Weights of a small GPT-style language model, trained from scratch on English Wikipedia: rotary positions, a variant of SOAP for these matrices.
Each number is 128 + 32 x the weight over the matrix's rms, rounded and kept within 0 to 255. Layers, rows and columns count from 0. Numbers have three digits each.

# layer 6 MLP down (transposed), 768x192, rms 0.146, rows 131-179, columns 0-95
119093113141066105180130158145149153138148116124112121114098149066122156132112144124162126062159159061117086136112171128135138147133214118131089145134064188146144153142083109199115141188111138145156118100140101122124114098121178169146122109149141155140113130085090142090127163062108183187
121139077098129079034168220133148121152087173116162097140090074143111113162115108141130121135172132138121056108112175133091103080172103131167128186130145142166183132095137165117107168153121122121123151162161093040111149133132138104112135122052150139161159151123133066096177075101096174176
145063157111137122119097103111153127096123118133103086080105128138059166166153078109126134141139104128048101132119153053199179097185184106145083156142107142128158073133176135105110142048095114148111183197088080145114083143131121146124090176125164164124155141096159132064138102079142159194
108138143160161127067132162133137159225086133147208171117153104111095121138098091171137123094144132150134113074124124184140113199149115049186154091116123146145107137142076023172085101115127170089121112138113135105120119131127136133087091118155133104112049186099147123162059140143110203092
121138151175098163145186101193050139100131131120151059112121132144094168141136143105124136172157106144058066154100111127115150165161160145095075121164103094106141135184171109146090049104100079120141127111113079114177171099090180114149108177152134139095143110143138167131112094083127052055
118127102102156047157163161119167126122107162158146136137189172128082116164125135100168070096149126066142162124106155097096132090112143114132145107145158114105117112147148172023146107132092079115182106137088115147154121139177098084196094075172113126063123144093123134132112147142078146164
090152111160121140125143162188136057142070112128183056125156183154068138130157087094138086092137108124095189133154148157156128115156102143155117111114141110094173177104091110120177141164157205122113061137089103145150123146142061085096152174104108126131103022200131106100169180115125092123
215099157161137149072157157137145110075075124144056147159107146118099177169152102109088173110148132114130141156150089069142118174223148145128154132140148135098087118135165099079131049143135071124154085071132142151122118111180133149155166113135125174056047124142112148103153138142156142152
113158127130109103163166093137127134193138125138133180096170117119153158125150138129141140097093123144170150133113129119119102135133109146150163079132121140074125158149167136135106153126097117129119054128116106152112132088129161139140162104099131132100160159107124123119095164083121078128
130091155112168070100145086130104118143158170164113129156100100076156058107110158168145152126124117077071167136135101157094152115086094138101183108142147117089121140172156096093123162042130105183159097140110141128109134070117152133123137142109085095155142117118128097167204129156140085142
140165117116145101104115105126135166188153127094162059098120117151091160157098111147198118125130101153159145128062136123133063117089113157173107088116157107152202158086116091105122107165142092098096120123158217114123141166127090180125140120107065137164114143124118186069173136102115156108
142233116115175099160114128182148110182149128143128092140106169110103073193167170099134172119119098144177132168145158088089075119103126088129145112107159140129108051141093154167109147153162158110144132090088120148104077111123138099097089165094079104100120160118121068169123091109162159092
129127110122123097147132133149105095159162079160171119116131099154135118131107140137135096169184118200178129148158090102189139091207101177112142093056141129130146165147079122143134155162193166170080118119093146073082092155186121163103152108154109109161102138162157121147041112149101115158
126126162209104155158172088114165110068139161136133181177088128173129153163208202114129102132149106183189171129148211148086129151158113074102123050212107137109147174195144109123143117150135102151143125147183138154149120091176096148119112149122108125077118147077162131104158148105094130120
166170173132148186074119183140142149141095119108187120113099109134143159142137166098127127078105119098162092158103185089077138175120127111105074165028076091141143095121194151147123130118161135151133203169117139099158128201142173085069155149142165179145137178047114134165150162161105082117
116119117188154149080087166065125142138121084123157060131167098136101158106087154146055095133095145153061129148125097116128168078158117133047168146106147102131157160153140132116158119181119132117106058138137160140097077121151109142208132082080143082178141116105190145068060132141124165116
136168089193102049176060109026102092137086162139151152117078161147141118106092103103147107107155117052141116124141141114149115096112112143106161162152161137147161100125107123145129150189143074129098108108156129152092168162191136141134135167201089133119133078129141142073058117070132145154
179073071099133092097080120205100158126107170091123126147148093105083089147164111139163133123095112172133139132152170158148143163175134101160147137168106174125134107118194142123154102136122133146090185100112128195169079109103100102151106130151177062167129092106098143157122071109131096088
123131140153115184089108158084118138148181119069156111155124152112073138146110112153067181094134110091129129195149159112099157083103178136181148126065183128126115151099119162137134123104140150139120105098187145122104126152120149189134103123117088149131064165065144101172149140143148080097
149098085124155138089154153091102147115096123190053148118136108122117104171179116060160168179148142153108109183136108111099147146155103128132155048123134174118133122170141154127132126171141088142087104102177135174182092116133082128105114141159149163145136115094153178073204065144147130119
124100043079116158097147132095147113142115133146135142084135078134084173168146088094123085138079130174139162103179190113092162165084154161153114159157134155165143139189175131163142107123134182155113165073105183130230126147149136124071128140073199134122131070104170139125146137134144172177
150108099088092076115140199069127128094140092138130175104142129122162156091180145172131136122137127136162062136069115128148080126121129180093119108141143147084075118080070115083131146136110203159148116143133114140093139109129091082070113075147124111091121150076139130154081130100121134174
149184081154128080170132186132167083056113108071098135134127161094050124082137159080180120106120088132115098107080157157102049057159141123037178143138103131067124097119131122140135173147085083125084124071131125166124108112090168140187131113134136110139121135114151091140084147122123112153
105158074095070111133125109055162154150158139134122124134079146157165204098114102127136141116141125062022117174151124094128108154111139134140136123129130100122090150143143121081098137149110132149133175129094128135091132141125113195123171138129146133119116109130134096071132149064168129036
136151071137110128173081089156084072071134122167141126101141051161152116147111168164135140174111172124089105095144125133146107053120128133121127122152110123074097087140118161187098133098156149118109142166100143130097113127119156107165112133120159164077217127113119156116072107098159129142
142089094138098156082154146105142144088101175074205121117075166193195141123164121128084199187115140161076130131127119166142145166142153115110110098160135144138099098095122064125134100094141159166197122103153147174116146131108094137156097148123069149123120082044162134144082105115158084099
118109110134152120164164128116162168133138145153133170108182106127145117162084157178112116105150078112194093158085185085207121142065134101144090108059156094143133115172130117062142129133125128167090119105148105128102124081098109173171128149122142113071038156158137097058189144135136120113
126167083171091237169148068192104094092124148135163141115136106125097150130184131150115101173133137157045132135182155134096101088120118091152147121110105173123057139140129098110096094148096123148098128127119145073100152134108094177127142124113090146104107127130147156115083148117135160153
133130122162051137095083224078153135084164135184152120163132188120191101108182126113087201154092107133145126090173040090110157165162147074098119108204045153088070072154137087131122160143103121087137189109115187085112104159139084133100068110119098168104125130136100125131141073151152162112
075158105134149097158148091134117156131160122157113135164125096116109167080148097127118130101097145122182135159105112115154163092151109118138130169116087149104110117177134102146137137085111130108127078131114072080160142120126085176163192116183095099172069132083157079097135099123169132148
156146101124119123169082095100184114119103090113109146117115126141181162152084104092099107163126121159106139155082161133087167117163056125155156160109087115120098086182134123113102158133114113194069135168105134079156111168150115152152094122134072135159169123143137130156098108159131173147
164156144090092137079119168122153146076112093116118139125136095169127135109083105124109137129067138114217139114094132121150124136127141115111085139170087097109136139133148126154150095107109171143161182177179082122092098166153154174147146157097098172108140128120086109128161182162148088143
125098168088126071217083076136088122115053103156228166163101119100169108140112126054127121127154133090094168102135108071073093083102094157114140118128140134149072070079083141086120051143106121120163104144063130081106185160113103125106174135102127171111169128080044112127132191124093129147
113110076111132170137150085156120134059127183135130192156112117135207105148127152095126164079084134081091122177121101162107117124142159162126091084080138149130082185146097085131096168123150101169178119200101110105126092134096154193150140151088109146143174080125113096163169132096128068102
113153077116150087170176075110061153139171129128162124151103060138122153122056121158128146170107102123073079123123125113156100157109147141153121130156149163178124099089114100150131138182152141119171155167144186098145138167136056130127115107165121142133098108163108135105064059148164197155
130093139135132084120121176139130175098138124150087098143128138127159094109181129160138138105098151122162145103104137153146103149131114130131135165161097122131155099151149121127100147069084129086092142102087089116134100085087155083080144107159076080138053119107086122134124116112106104152
134111134109120125127117096134110136109148160099104119046132144117161191088131135124135089122127149106145120124135149120159125128092164178127139162149109140147132150152120145118109124139103086153116162120118159129160131156071194120077120155107145107113132087176104162109090134127122170127
073104107131153162117122156138143111151119140096115136179173122087116157178149170177138168040112113104132094172137108141166130165106143108143093104108141150169176158129123172123152140126133101058046144146125108112129097100073109108148136082117138135146175087100192159142209136108090164074
169068133153163102095119107100163125132113121141170118203140129094108095147101157080108122176157109101210159108109129151175113048119105141143130145116104198122092116094067122176076093129080152131119143071138173092148167136143124155127144130185144111104071084141141135120126137110127133150
135167127122126105194091144156171122119106138098110142111132155228197115118073132153166089136128117115114164182100151152106128137104142077087106105131156129143162142113144110099149108176132142157170083144125128122179132146129109071198208125089083120085190144126077145128151140144117146153
113107104134151094187135164104158137150123132112120149091094176117091147158108155171059102126084090098146111138113083171160134114106093071107111146129140118212128122151083117158124151144110113139191156122181125081191105152144112133121167132110186150100132112099157120117072122102161201070
148157082164144078103183128109074145143141113195205120104157093164148079097113105138135094144130103102094121119081086153128123124161191128074136139174090130103104050115143141209137110164121164077114101152076134153070166122070037159102100114153146141131131103227182137139122058139139092143
103099075118080159141182128096153134120074105107174108087086184134128155133147107071120146161181120140097123118148102113139113109095120119135119085173070113091104146086178137116117092098098109153165107143191103159120128137105109107157146172103144184152174092127094147171149137123186142149
151126143104072184117136120141121131192180104198144081109098082169107120162169105113111139172074150105096106125123151117185193091124150114125124130187159124079171165083185137137163149147104123115156101136095109071127073078154114064139114154153130098104129073174052145105032151137125071146
151048147110079136133133117072148107075141104105118155056135124166104090101147101164156098136162186204142149148100064118147110150091089108196156081139091113121202135138150111072125118101124130098117137119143184103154130120177083091147139144054072122135051129103155168120136157124133084111
151155096152129162140140143111147179167168158147155063101099093103075109130123111147102103114057156077122126146143115080184035134132146105117152117170130192147112088102192138125170120155166158145083102162132143190142106116134090073107111159167205173153121109119129093159095136110132098090
145199146159078141169088113143111103165135134062133148114128097120109136098166086142135108146128139139077142099192151098119090062075139140176154149122175134102107167130167119094127085120150137138076136145097146111110152056125174067128093159148158136147180157085088084141182150109105112172
120141144110124134125115139082156136158144099096145150070107177122074211103114106072137139137175121183118130117168102149134180125085098100090172168148180134107091112096114117113154144130126156114088205133152146129117182098080155101121147086129146136150109172090052109121112121115137124114
106161090125146194119110153107082132136132128159143102127120125131133140158118100143165146157092135158127114109133098187088121100071160093076162124081114054146135179117184050125104110142130102092148077184116126140079105125114146120137088161122076094163125165086099070128188109154112134084
# layer 6 MLP gate, 768x192, rms 0.172, rows 132-179, columns 0-95
175159115129139103182123155105115057153105174117099124083119058111185064052186104131120174135118167089147122125103117100149112107075111143136109123129138157134157135201045176079140173166097096226145144183130152086192116107114086158085111160083121091172131153129112092110087101124119136127
193155125089123168119089152107107120140126031085102119135089117070164106130194107117155117071170110165167152103152136187114096182085107199165077153068093143097192149150137094176164084145208174098143115144167117106107052183149080124165115130091121123121077163162118126109134122109167093079
172159208147083094092160121099134136121119107175159148068122112114094113121080097187075154072151120137129147053106117130137163172063163078148159100134110144100064082137093073166118105076154136075077097190106165126156151133155156131088139151124120075127149117160147124170133101111166139132
133130146116132133156049163152211125124176156184135138168086103100111097088057140102132135160181142150144161100148123074140097121106125166089146121165157176179100090130145165107114113087108143146132085120079191167124108110187103122126181137144155154167109138141088090120206159076155127085
184146187103108143126152098150168084097161143125119238117179134183180119151146130105159100130165154156173169151107105134157146092076143125137107160059252079093161113127155103109123185103146127191144100098103171104173160157133098108136134109128099111116140146114177115122140115150147082188
068137182122115133132175109141094161093119105111070189162139148145147149130152225176100217101103145099154114155114104048131116108113147148063120115174177140166124115053166163117151146134139064157097091145120114136109143124131155169163125154096096173168097218139125117149110117124109150073
118127135100110199165095160101147139140149119078195142132194080106137133146133111146123096131094165171110146107101164119155073146117089162086104123135091092093136111114112107192140141146112117084109120110105134086098123110123083163143126108133115137174166117123118127158187146102130128159
154146147138130093126113071160147156131133098099103092102155141130105085130097122131123146142113163105153125134130096152110171098078112098109109147086140120183250151128153108113105090132121086150101130105117138138150140124139158117106179126125115137153086133161051084095119171091143125131
226110125127154097113140096124127060154156136096111139070095115152178123132076154127087105136174111122122139104160138110088088136066127142125144118117139072109141075137090212108152120109188102090151132181028118173064085080139144169119175157133146142096082170131132148096116145169127071103
126131136113074094110153095128140194078118074174107079124114137054163132119124118185067178116139148092127157134109134122117177135103182187112125146174208130080011102137152129110112129101143154061087066139096124108093152170138118175142093126139100112149159133113097145123153114100136169087
130188147117138147155123157109083133144140101108124199157100139116170098135132098159136112065186139081111128083132153133119132140105148105140114091139130156163074081067167179135160125138121168101157176134144167134108109115114141074153182149100113098161140140135167084160151218145158127099
103104112131133112159193114081109159104130175137096121071149158169081110200146101114126126125115079130128127146087164086069138126158115117161171126167143169125114176159100104133131138130115157101125087073104158090057106153125112105170135134143192107151116149141133112104155129179073150123
104142153119125161157117118147094113096106117154079155129153114142137072156151065143105182138177147113138138124145159140081091090108081146093097130135119133126092146180188123145149093148129141107060106120181096101129071155120114099065168142092168123043109146097133079106144170081136157127
112101148074135121082104146169139070152163187136134197129143140127108083112174107125087073130148111101168131105101119073091100166153116097114101142114135148125082077184101120115133162138118089091119159142108200150094059147120130089117119133095130135081192087083135092110097102124130084166
153089075113154121118143105148124092146171106153118156148098089166086119138135143109120086109125132139181106148134135129109117101099149064068085175131131127079150143107132067143144077194089118122105137163139145154168136119073119140135184074090128137110158213179143118148155113118110153122
180103142128137154136207130166096122119069138093127148139157141185190147083095145186173148140093102114120118107159143157068082080184110078115100079098138110114114109122112142166130112138163113070079091117113169119130113085089134124143134101099135125095112061120126105131124114082163149152
154136129152114116160154105087133149102146096143158153153120083118109130184162168150138152099114076126135163129139163132133101130125104130164044130082136173100129108109134087084087128102091087123189103095140099092114095109100121103081152113146110109098117127065114160142201127143079148120
090132200133125139129183102108119185127140134084109182135185106126151071117155093115107112105125117116142117076148116107133080122132109099109144098081049166107172123130118147133132100084113120087089114116167129148144125115084162108095128149117150157081127142140118151158104135151140121129
135075113090157142128157141147094085122072108180101126061123126089106118165192115164119153119185121132111110125118129180103097131123139118139154140143132120085065171059128110113111058098117079167141099120117092125114138117133126137099134099153130101144103066155170135122138180164128111165
152090127103151123115091108124132150133182171115135129150095071128095129177161117165118203159099147136166166102140124089117100148128115137114144166188184070142113181132159137120157084138113087087138106163044124080068067158113077153114137135155141125106137119136148115176158118087116103109
148133107115110118156128100190136139105142086182190163181092110173146125149120076086124139173192109091142129163158101097149143180141150099103152178168092151136132184186165171091033122060110104108117104093116113141138127097104129111115083127120155134147082158129143134125129078191132129109
175142116106089110135143107158157120119164077134084096150128116110129182124104135164193119127097099134151080086103101155043126141142103102101066146041133141101128101125138096085144120114088108092118112068087159188136108115150146136113098094127148143152057117082085080086156104122158097160
098142091099152180077102086074149146135180126125147130145120095151153188126151139108156094103198095110111161120139120100166096131122148176126157152140156124146161159164154106114114180138076172131112107136186134069091158127120105176161160104101137167120065148096044113090170119080169116155
104125119165150189160116118143088115179144137106121117069132142155191163115126068140117129087098137115115155066129078109152074153182096102124118152127119115132160170140115143144083146161093073113116125140117108077123178128132127123120167104104111171102116050136111049123044069144147128094
103103189121123090149159099126063206086140098157152137155103128119139095160138146092167122081113127076125149104152126105007181100147063095107146077159102146100131109098176111180159079139156147165129145107095165153138071158073112047082115143135116113188117107246075124144125131155115112145
075141140147111093143124132141100102092098120171110131077094139143131115126110089161168164104115167101204158081195153111107145151071195177069108125151134151166113129130191185147099068158137039149153113133127156126108115149093184113113080154131105075159185140108136144131081159109127126128
073142108152052131154119135127074153172131122060098139153228128170105162194101134164108112097134172110130206134158127138131190192160106070126120203129143041111160139121084155115178093115151140125151066122097099116170142140083117158088129136121177118069089127124127124088157176147121111126
133153127186143163096124106163141145066119177051157122153158066190073124173175121148112129124127158109172088076131150134142163117139153182162157099089213085124152076174139174101118162176138131153086206111152082174154154125115168120087140171064086159180142070116105147157182180123087122119
201198124104177179117147096149130074137151163116130127150100127105100140159166145182127117126153157133134131155106087128089141060087141183109093176150114159125144111119100132114106132094115109081120127069065048139116088143124133126124101099135137155118113132156186157093193131059101156147
161136127142097143151094087090128182091144076127154101134137099185092109193200114150083143161119162110092090118074171061079073163128061129070132145191126124149167141163128081144141085100107161110127132130069126125112122102134133188145123186180122124115182118136124152117171141118100141131
181161134113156173109145110117206135132128097104119116158175113099114112139116053131174114140135096109097116083131171168100130134120108119115137114082123185128073129169136137144101118150126098130128062110164085106133147133148157130124156150064160172066138145109156108161094123155139086116
054056184087146153116058158151098121047114108108189117138156144146110127163141140158170141121135217083141159081134181074127130153091115116164128164167137164116146152149124142153153126143090122103133131115107119106091167138110111144124158170100148129149089150143111140111077130074155102131
140109117134205150170163093085097054152090123176113128130128119195101148129101069127123093096149082144067138109165109117129147152083148109122096090115134117144103159151132165087155156116140115151126062108132098138154083147089134137137144142089165122097104150127140127242089132143182142151
176099107115117168195110093133123106153172080110089140078128124177175140145169138123147143108143184113131185076120112130079126150130124091176145121129183143101117116112136110126125140139145081113108102091126105125132093122148077127146092152159122170127155100203109137158140081179133082154
095159126109131109132117106093144127130117157098111142090167130134124086108170138144117074116054151114107128084103119194129190091157109069121139140134100184141129146153121096076142137146136166165093120125134127098149097131145103091146150161051091132179144149140099135137120145135124148084
131178141133148129128173145092137115129089132125159152129169130143195110130150168167145135091113154162162106101043110150116168120193124089171160108134150103145163104091196140183127130111172143064112135121003124181084083151083103101130091125054114176139117114131110125118094162132177138061
139124105102173156145154085162232147099167118124098058122086094125152153081121109089126193128141105034094071117159138141098082131100095090145126109120105166138107103072120168111106149114147099147147157100123110112139121149161108109112164123103141115119128095105071120115147160118211125098
136096075095171094084144097139081106107122129137112149115113080151126139139182161139104051079161133118138106161064107125071089147141103095151145136130146177107089130179114084150085094163169080139143128162085115131109071162117142081183091131124191111108135165128150139112096151089087061161
138162174162082124139161164105182108149131152180113118109124107176161095137157117152193123069113130147102146154106100148118166114175084104090167151166104162169092095145091148057118088135106136134145090108114105109120104197082123128111144152116173085087160127135097115082164119097103147121
137153127111107134113144039109134119122150110201040075181105129085164115147159105188147148104160117132132131137076117151103105154132154132110115129121138143116117135202138100099145126135093089126104153144055132101123110149082107157158160127119159155089206130064127119114135130167161110144
151153141154066134142124108047080103111063098130131133081135142097152098155131157138173139085162115118134078094129093127092082148158116135141141167115130182195145138122065088068140156080139138167137110120177096114138099142186152096132115166072116071082092102133154114073158192059097129145
145138099100055150141111123127112113096101152133131146138189141128122153144159087115053110168123119139122129151155135118163177103071094121103145071115126086123189159124159094109153105140109075116070110091193152180115105128125161185095177168105172142150154099130080134094107138151119133128
125149158058133076148161113161160055158142091163095110136120162165119167138136082178148033119123158171155135143102113153196156099183198117118095091138103090120078163129152108146181162049123162133144084116051169176129130134138074117092122185094215125131149104144101113126108111088108117154
114135164174138131137091125144088139168118135120143118078090143149144152089104110115129090118113117085147133189171103118087188178126160086100112149096102144135105153203148114116135128177135199156153139087209135108171165123141138074213091148078138114091139229153137167152196093081044179115
096160141172103104178131138112091149081135134112162153102114119108138170074129130148138143092087124117125190146102153147114181174153120077137134128116201079119093129143079129152123103089059128117155067124156115090126158125176165069091130120081141155140171184088147095115109129118164107125
091132086174094075091103100114155151180096128159089148052167132084140175139217120153145148104157098142145139068118164066148134144153165118144101077178127061076132163112183148179155099136148062127067137086138134145118115107130138102138117152172201128087102134080105141113109115109090178150
121128142148157120140151144183176140106076053043098104184100075176149138089145139157102167127085158104145169163142074168122143123084109137197138077084167159132130162139156092166113130107116151139121098132112126149109172165103125090097174217131106089141096093055140055095168139183100156063
124097151170133118156183068107151115122138136113092118156103141102128092118118142144124079075081068151131152111117162034114090090136125165095228150163134111155191114061106155140154154130148113182075140126145096072184129121096101153144144140091187167181156166110141137124150139128135140151
# layer 6 MLP up, 768x192, rms 0.166, rows 132-179, columns 0-95
105179165132141150188163127083142136115160103118113084157127171105152090138076123103088063133076124056164126060157099088129120105104142146117114152124161143113103110102104174139108168104094104132082107125131186150126134110114109154116141099105119142143117154098100164077089126134156078102
153131120176098199082089124074210120047080186149182111209133146092141095103076077168139108121086112142128188131119119099079152203100071133127184114115099120066161121134146177105100096177137159086151128136138091063066117050191159097163098094113132135141109127118101048106057148124136123059
128089151141156122131129149131107198144132141165223099148149083108136134187140085125133134093146128106120122085117094144164130161062044083184134115085147114160041179129105146129147101109183123090073115144127180149112074130103094141114137020153139159116127121096111121146199160136099142169
119142093099158151161122129094100106092159146166100125179074098133165156115205071139137113109177119053165097121134105148150129164112186161108130180128141092123114136109175127131138152158117155169128139136153142189093135151098141167103106162168162131160115114128086160185174100160179140082
141114156090167183144129169083117104132119117166111139125147092101070193056159178085132145184116141201182111156079090136155107136166099097071106134185119152168102076167074195094105144120136149112182135128151140106140148178105117117147110074193128136089060121127077073140126116148136103167
082119142124118111125145153123099141085103095171134114124134159152063084118129135151161143124206155099183101172135111160090164133190121149163111168112177029072187132112060171151076075152160126167078124101158152145111136136116165131173084133156168149111093094159133197122137124136181101100
160086106143127085116141117144127149129096141138094136117130134114212137154135156072152150075117214113081147118132147109117154151094113104126107141156113140098110167152158150100122115113164121144124118111167064134190114133123155187142081139098121161088163189190179167103170156144103161133
142068067128057117194137106097147086115119144123138090166116087134087098086113118139125093068150144130092149160129160092132115140132091084188062083116122079080138113145143101170130117101155080133188085148155125136094104164120162126174095122097161143127165108099210121122111121123143148112
105159130183162113077105168133188169202115097146108132124120119149092149125141136144150095092129095169077190154120144131163078117110129129156111095138144177175130093095147144157166157157067145197119128104087133150150132161168142087064111135091116123147127120149161097075089116136102106173
130192123084113128151113164080128075118125141111087160126183158170087068073111084092108134075171168154131083091137151138160064133122083151145145144124148094161149106132061112111140118127122222166159150182181122153140093106080156174080088187046149084096105116150103111151162149121150154092
110106154200121121136131099107136103160087099078120143150123106062133181118144139087155144196118099114157173126110145113125111109103143108143198136177136124164151142145181149068159073095099165099102109142189157091124121092082123063161142144127123136166115085122182176139098110115136099110
122113104146172134130154119093118107142160127169134196132109116085085075205120109129138124102106104163158110088106114088132146112164107161091084071179133164096091180134158137118096104124095126208150166140065165128083144118125105092118091132094093147167179146119114143178148176086134106104
132104183158115121153150109099133153166116154150142079172135150094184126119141196119143156149115140125166133121053099118187124149131167118134133098164139186195160050073168147119104174147089151157107193132125080090132205127136162132198080109107039144118146154139120108141101137099151130116
156183075148122084186099161072183094144090076082119173100097062077106115123147133142123118104124112164072116131157219093092105127079075158093138089125148142105151116102187144075084146187076142150148111143143145168157120094161122112097138147130130135089097166139100191150034116119070019172
091154137125155117110173098115133096156176176154137140110139075132126202133105096148136149160122172130117156138094114119126126190106149086096144178122175086144143137052088120109127096194085100145153087140154148103145141167107102078139154112161152155128153119106174111098121179120133146116
136139147075127169132128091125066165140079089106157149106115086174140109165136118173069148177117183170066114120119108133065127069125100149109101146121130143140094100120140163201214126131159126168138127162133134156107109153093148153132103137116078135137179135117108113122177152166183108100
087131176121100149143191138126135144169083098162108133201137125171133094114163142101105145148071116103141176088135187108098109138126097112119142101083161104098111142093085127191134148163112134162156203164170138094142173184172172101154037105111076108127151158114094163102169111118109163159
166154166093099156137166157134138162167117072080175130137180187112114151106135110157148140097143117151111111155099114180128113105175144137100161149153122134125081146136072129168081130117129176130104143076161056097110105096088149139137134124121084148071130202150100192084115154133094159128
131091100093104106092136166112080198103150131151115117123105181115112103140133144119102117146116121135089193091103131051141163103104167122147144118145157115126133114117094109146137138160126144112130104104121115078149103109129071078165166078165191180075162098114109059125121122163126111192
100113101090083155146198171175126113155135171145143131115036150132092105168102157078118142153075133185079116142111113115148053144125149090119138095116142122151125135167149147155177075211158144158194095116093157091170090124117094181092157187168129083107096111117154173098107145139137198113
124143172108149160167112171186144179102099100128138124151135086143123138112122059151053172146136108159132145183114132172158109072200117083157092165158103097137112187153132139161152124084132123110081135084136142145108165166171136128136112129108167157100134141126094108132086142096177130128
172121146117090102147115098127126171100098145116175170113117147098135120113103170126119118175101127115148097117089115079097076099106068170127098179140073119089064168074114099124155145106103113122100124131151116143167148160088079154111160128124098143173137156096133129083119118179087126144
135154141084082215120098122112119134187166096196103139128103163116058146152148107077222068096221102151147132096125154118143087138093157192092092172113189112142130135168124125126089119168081162162074113186129076111130119125090148120107128059095088170152095133104096142149143171117185140129
102108058140140068078153122169132087084098153097122086089192096148111121149152112096179096096186163079078158090146073108134126122186144151170115165098121175138138151166124069161100134138133134162132115153150101137078130148118097136145087109074136123144127101103088106105100131118061133130
091088156132089184096146133122178126097092110120146113097087126120117170059106118097175122110096220182159125128101139136078168109083138153187060097075094132111130131156113114126095151133128132207120182100104113156123107145074157146123128115124081169157164090132060156110116128119215087151
093107078088143170154164126134165106158103137108110127114113072126160119104043197134118131105162103147206144171088139129171125123089156077129113137147198129143068166138126124112155110075109205147113118130153141118073113127171095124121108123152092108097050166137122149124167152190190169089
092124062120050057080126064129167146160132123112138100162190109137101137073150156122119141117125154191138130159142175147136152136155112152187145151109137174125121110155089162135085072173153099147127069083119127123156109132079096184084088128179078111113021157039136103070130163082204097152
131118120119131157087062156122185095110142160160121055127186154139180172118118145115132173189201135152135132150134086197102156186100119142128126132169107102105136155079060142169138099153153133188114156146095145119189124123123111162147073142078111105158098095093116095146061160126141090067
055127105146125064212171116135093116100096057214120106123098093098122133114173112103111100109104160083125106155106127169152150120123113161133111157128077137124084139134125150115164083131180121169140149072142116138164132077131137146122169102144141174156083103113098115148166173121155129150
141139104141112134155175157111099084150133114070098111119141119215163134149153163142171138146124101137126115122200143137122191115125124105146118134099098179066164101156124122111145144112134125145158159113108195045126085146138159105138143107099151172170134097177156098184153078109096136111
143130108178104116148131132176188159112152114126135088063138124096095153099110133172150108100192133149152162147150131080106136135159110138137051130149171154101079170069086113069143104094142120198135080111105115128132102155125120162125104114148110153143116164151121133142086130169151135115
080123094183154128154123148116150090104104094149128103142155127122129103102090140142141207134118085128135153085111048110170120146061098158050085109086124109160129067147126122094137171101150180088168106140139109156153138106141217159158117121127068127116116098098084108053179166152164107105
097128129117085101128106179117097083096081176117111093120195097125145137117130132114088151132134066117103176143065103122086135133158101113071132100138153180187150092202175097167133100103099154107146128159167186163129126092147142136094076165167119165094161175123125121095176129104127116146
131080149110116143170116072139116099144125061062096141124167159160111148138186102077111113132126099113083109081173102162077172130111103125130167136111192109184116101095126200139153058111173065114132180144097145144128106115130106134127151125144109138158114117182189110095127103143093115164
133102128175094038119071147160066114163037136141135131174181120116134161179143126126113110125134125136119104125172106148118201114133141107117168112165166155150142138143140111124142098156108108058091167144117095190131092183167120120134188105140149081175147066073134091154129157094132119153
167138149123117101093148125134098100149179104095129127127107117108123071089120127099108116170100102164126145157137180141077115200109144225092136116117083164082094118116100111163117179102068087138162163164134146109150175139174168144140140191090112111146128172119147144144146108112160139148
166126179059049132114153130106160147157114134123113165126169158108112139089129127129086110160111138127123118102149181138152151058130154163145154126156091107197160107163131104126172162106101107158144130088143128130149163129113125103106172168105135147154131087078062126122060137131113097059
171111143119122071147112118138091108123097166087186146127128146120131077195126159125080124155128124109124121113111071163157068079089099112180130199175135141086111091158176088144102139109145138098170086073186074108150115115124091152151169146140131149066081158129145099143079121040111061101
190129135164141168154162133073152199144160105126174095073129116068096160144130132181156104101166050109159109148106189112104111200143107164077172117081161108131140215144126081175117113151159117150081129119135138155050117105134129078158089089123126141129177126078146120122093114151131108126
088151144071056123126124069096139166168097122123052141105123140080166129145146101160121124141171138171148121145105089162168184133078123133114140098132104137195098121178079130123198136116087146160143150062126166104159125162125137090090135087153128117106141151077140084138130172142131171113
147080142117169174242096146138129123142198170138137118137100172152123113094121105123131197101097113155155129145121078090131141099121133161149135202112178118159099135141136104141111202128152153103086158088137095160149086122112127090161125123164166091138092045162148131100149135142094151151
130142163219117098159124106144116091087173078181137097177102140124090079134086140093097158146112094168074146121104077074116129150106103146075135131135091109136101126142115114082147143088067147151158128125109130109098110125181128093189214142112193104163122134100077112148111107152082124140
085099110145118100076156066095124173138114143130129168154145087130090128058120084103105135189131128175137136092095136137042135164141126146135144105061138206164077168233105103086060136133091073110167134117121103183151090146169116156127120123113142145104106191110129181147159105169153129128
097115107094204129156119154116115104162147151126168058172121106112087151061107108158141163141094096125112154174119200115125130093063131211120123107097128091100131110160117164073100166145132153110141142143153175130119177132177175126102121103125104137126036061180124173113110169076148117150
134109106109084135165112163146084159107114103096116090167056119162065193113152167133148099102122130139115154122099136119143177165063084149207099090085168094140132143120127152152171099105132102117112125151078132113143109076081117181156086171153153156058118177159151156141128086181146090186
158123219116087097167150125158087133101122061094121094164128114094087116113106185104099178130102153084138140117150144101110128130123144134137164186146139125149121122114150119133104137103114137118059123066105136108136181202138138163113135157106067062201206180094130194085058158101161202132
114136218108096176031134139124114110143141125115069180153152155099168131136178137178078075148123088153081104120134172082160112168207135084059109104079119107092092076162102127125118115081125138043136127182164170156167145110100106110093095123136100215114152175124159124090112106150130134147
086138111094133088129126144122146051085121122169208114085167108157136139186117128142128147153200122091126116152108068057153177087142169157142124155159160160085159085123160091159136082089138137099127130083170135120101159124133124056183153179147163142100184157113090126077121143095148154174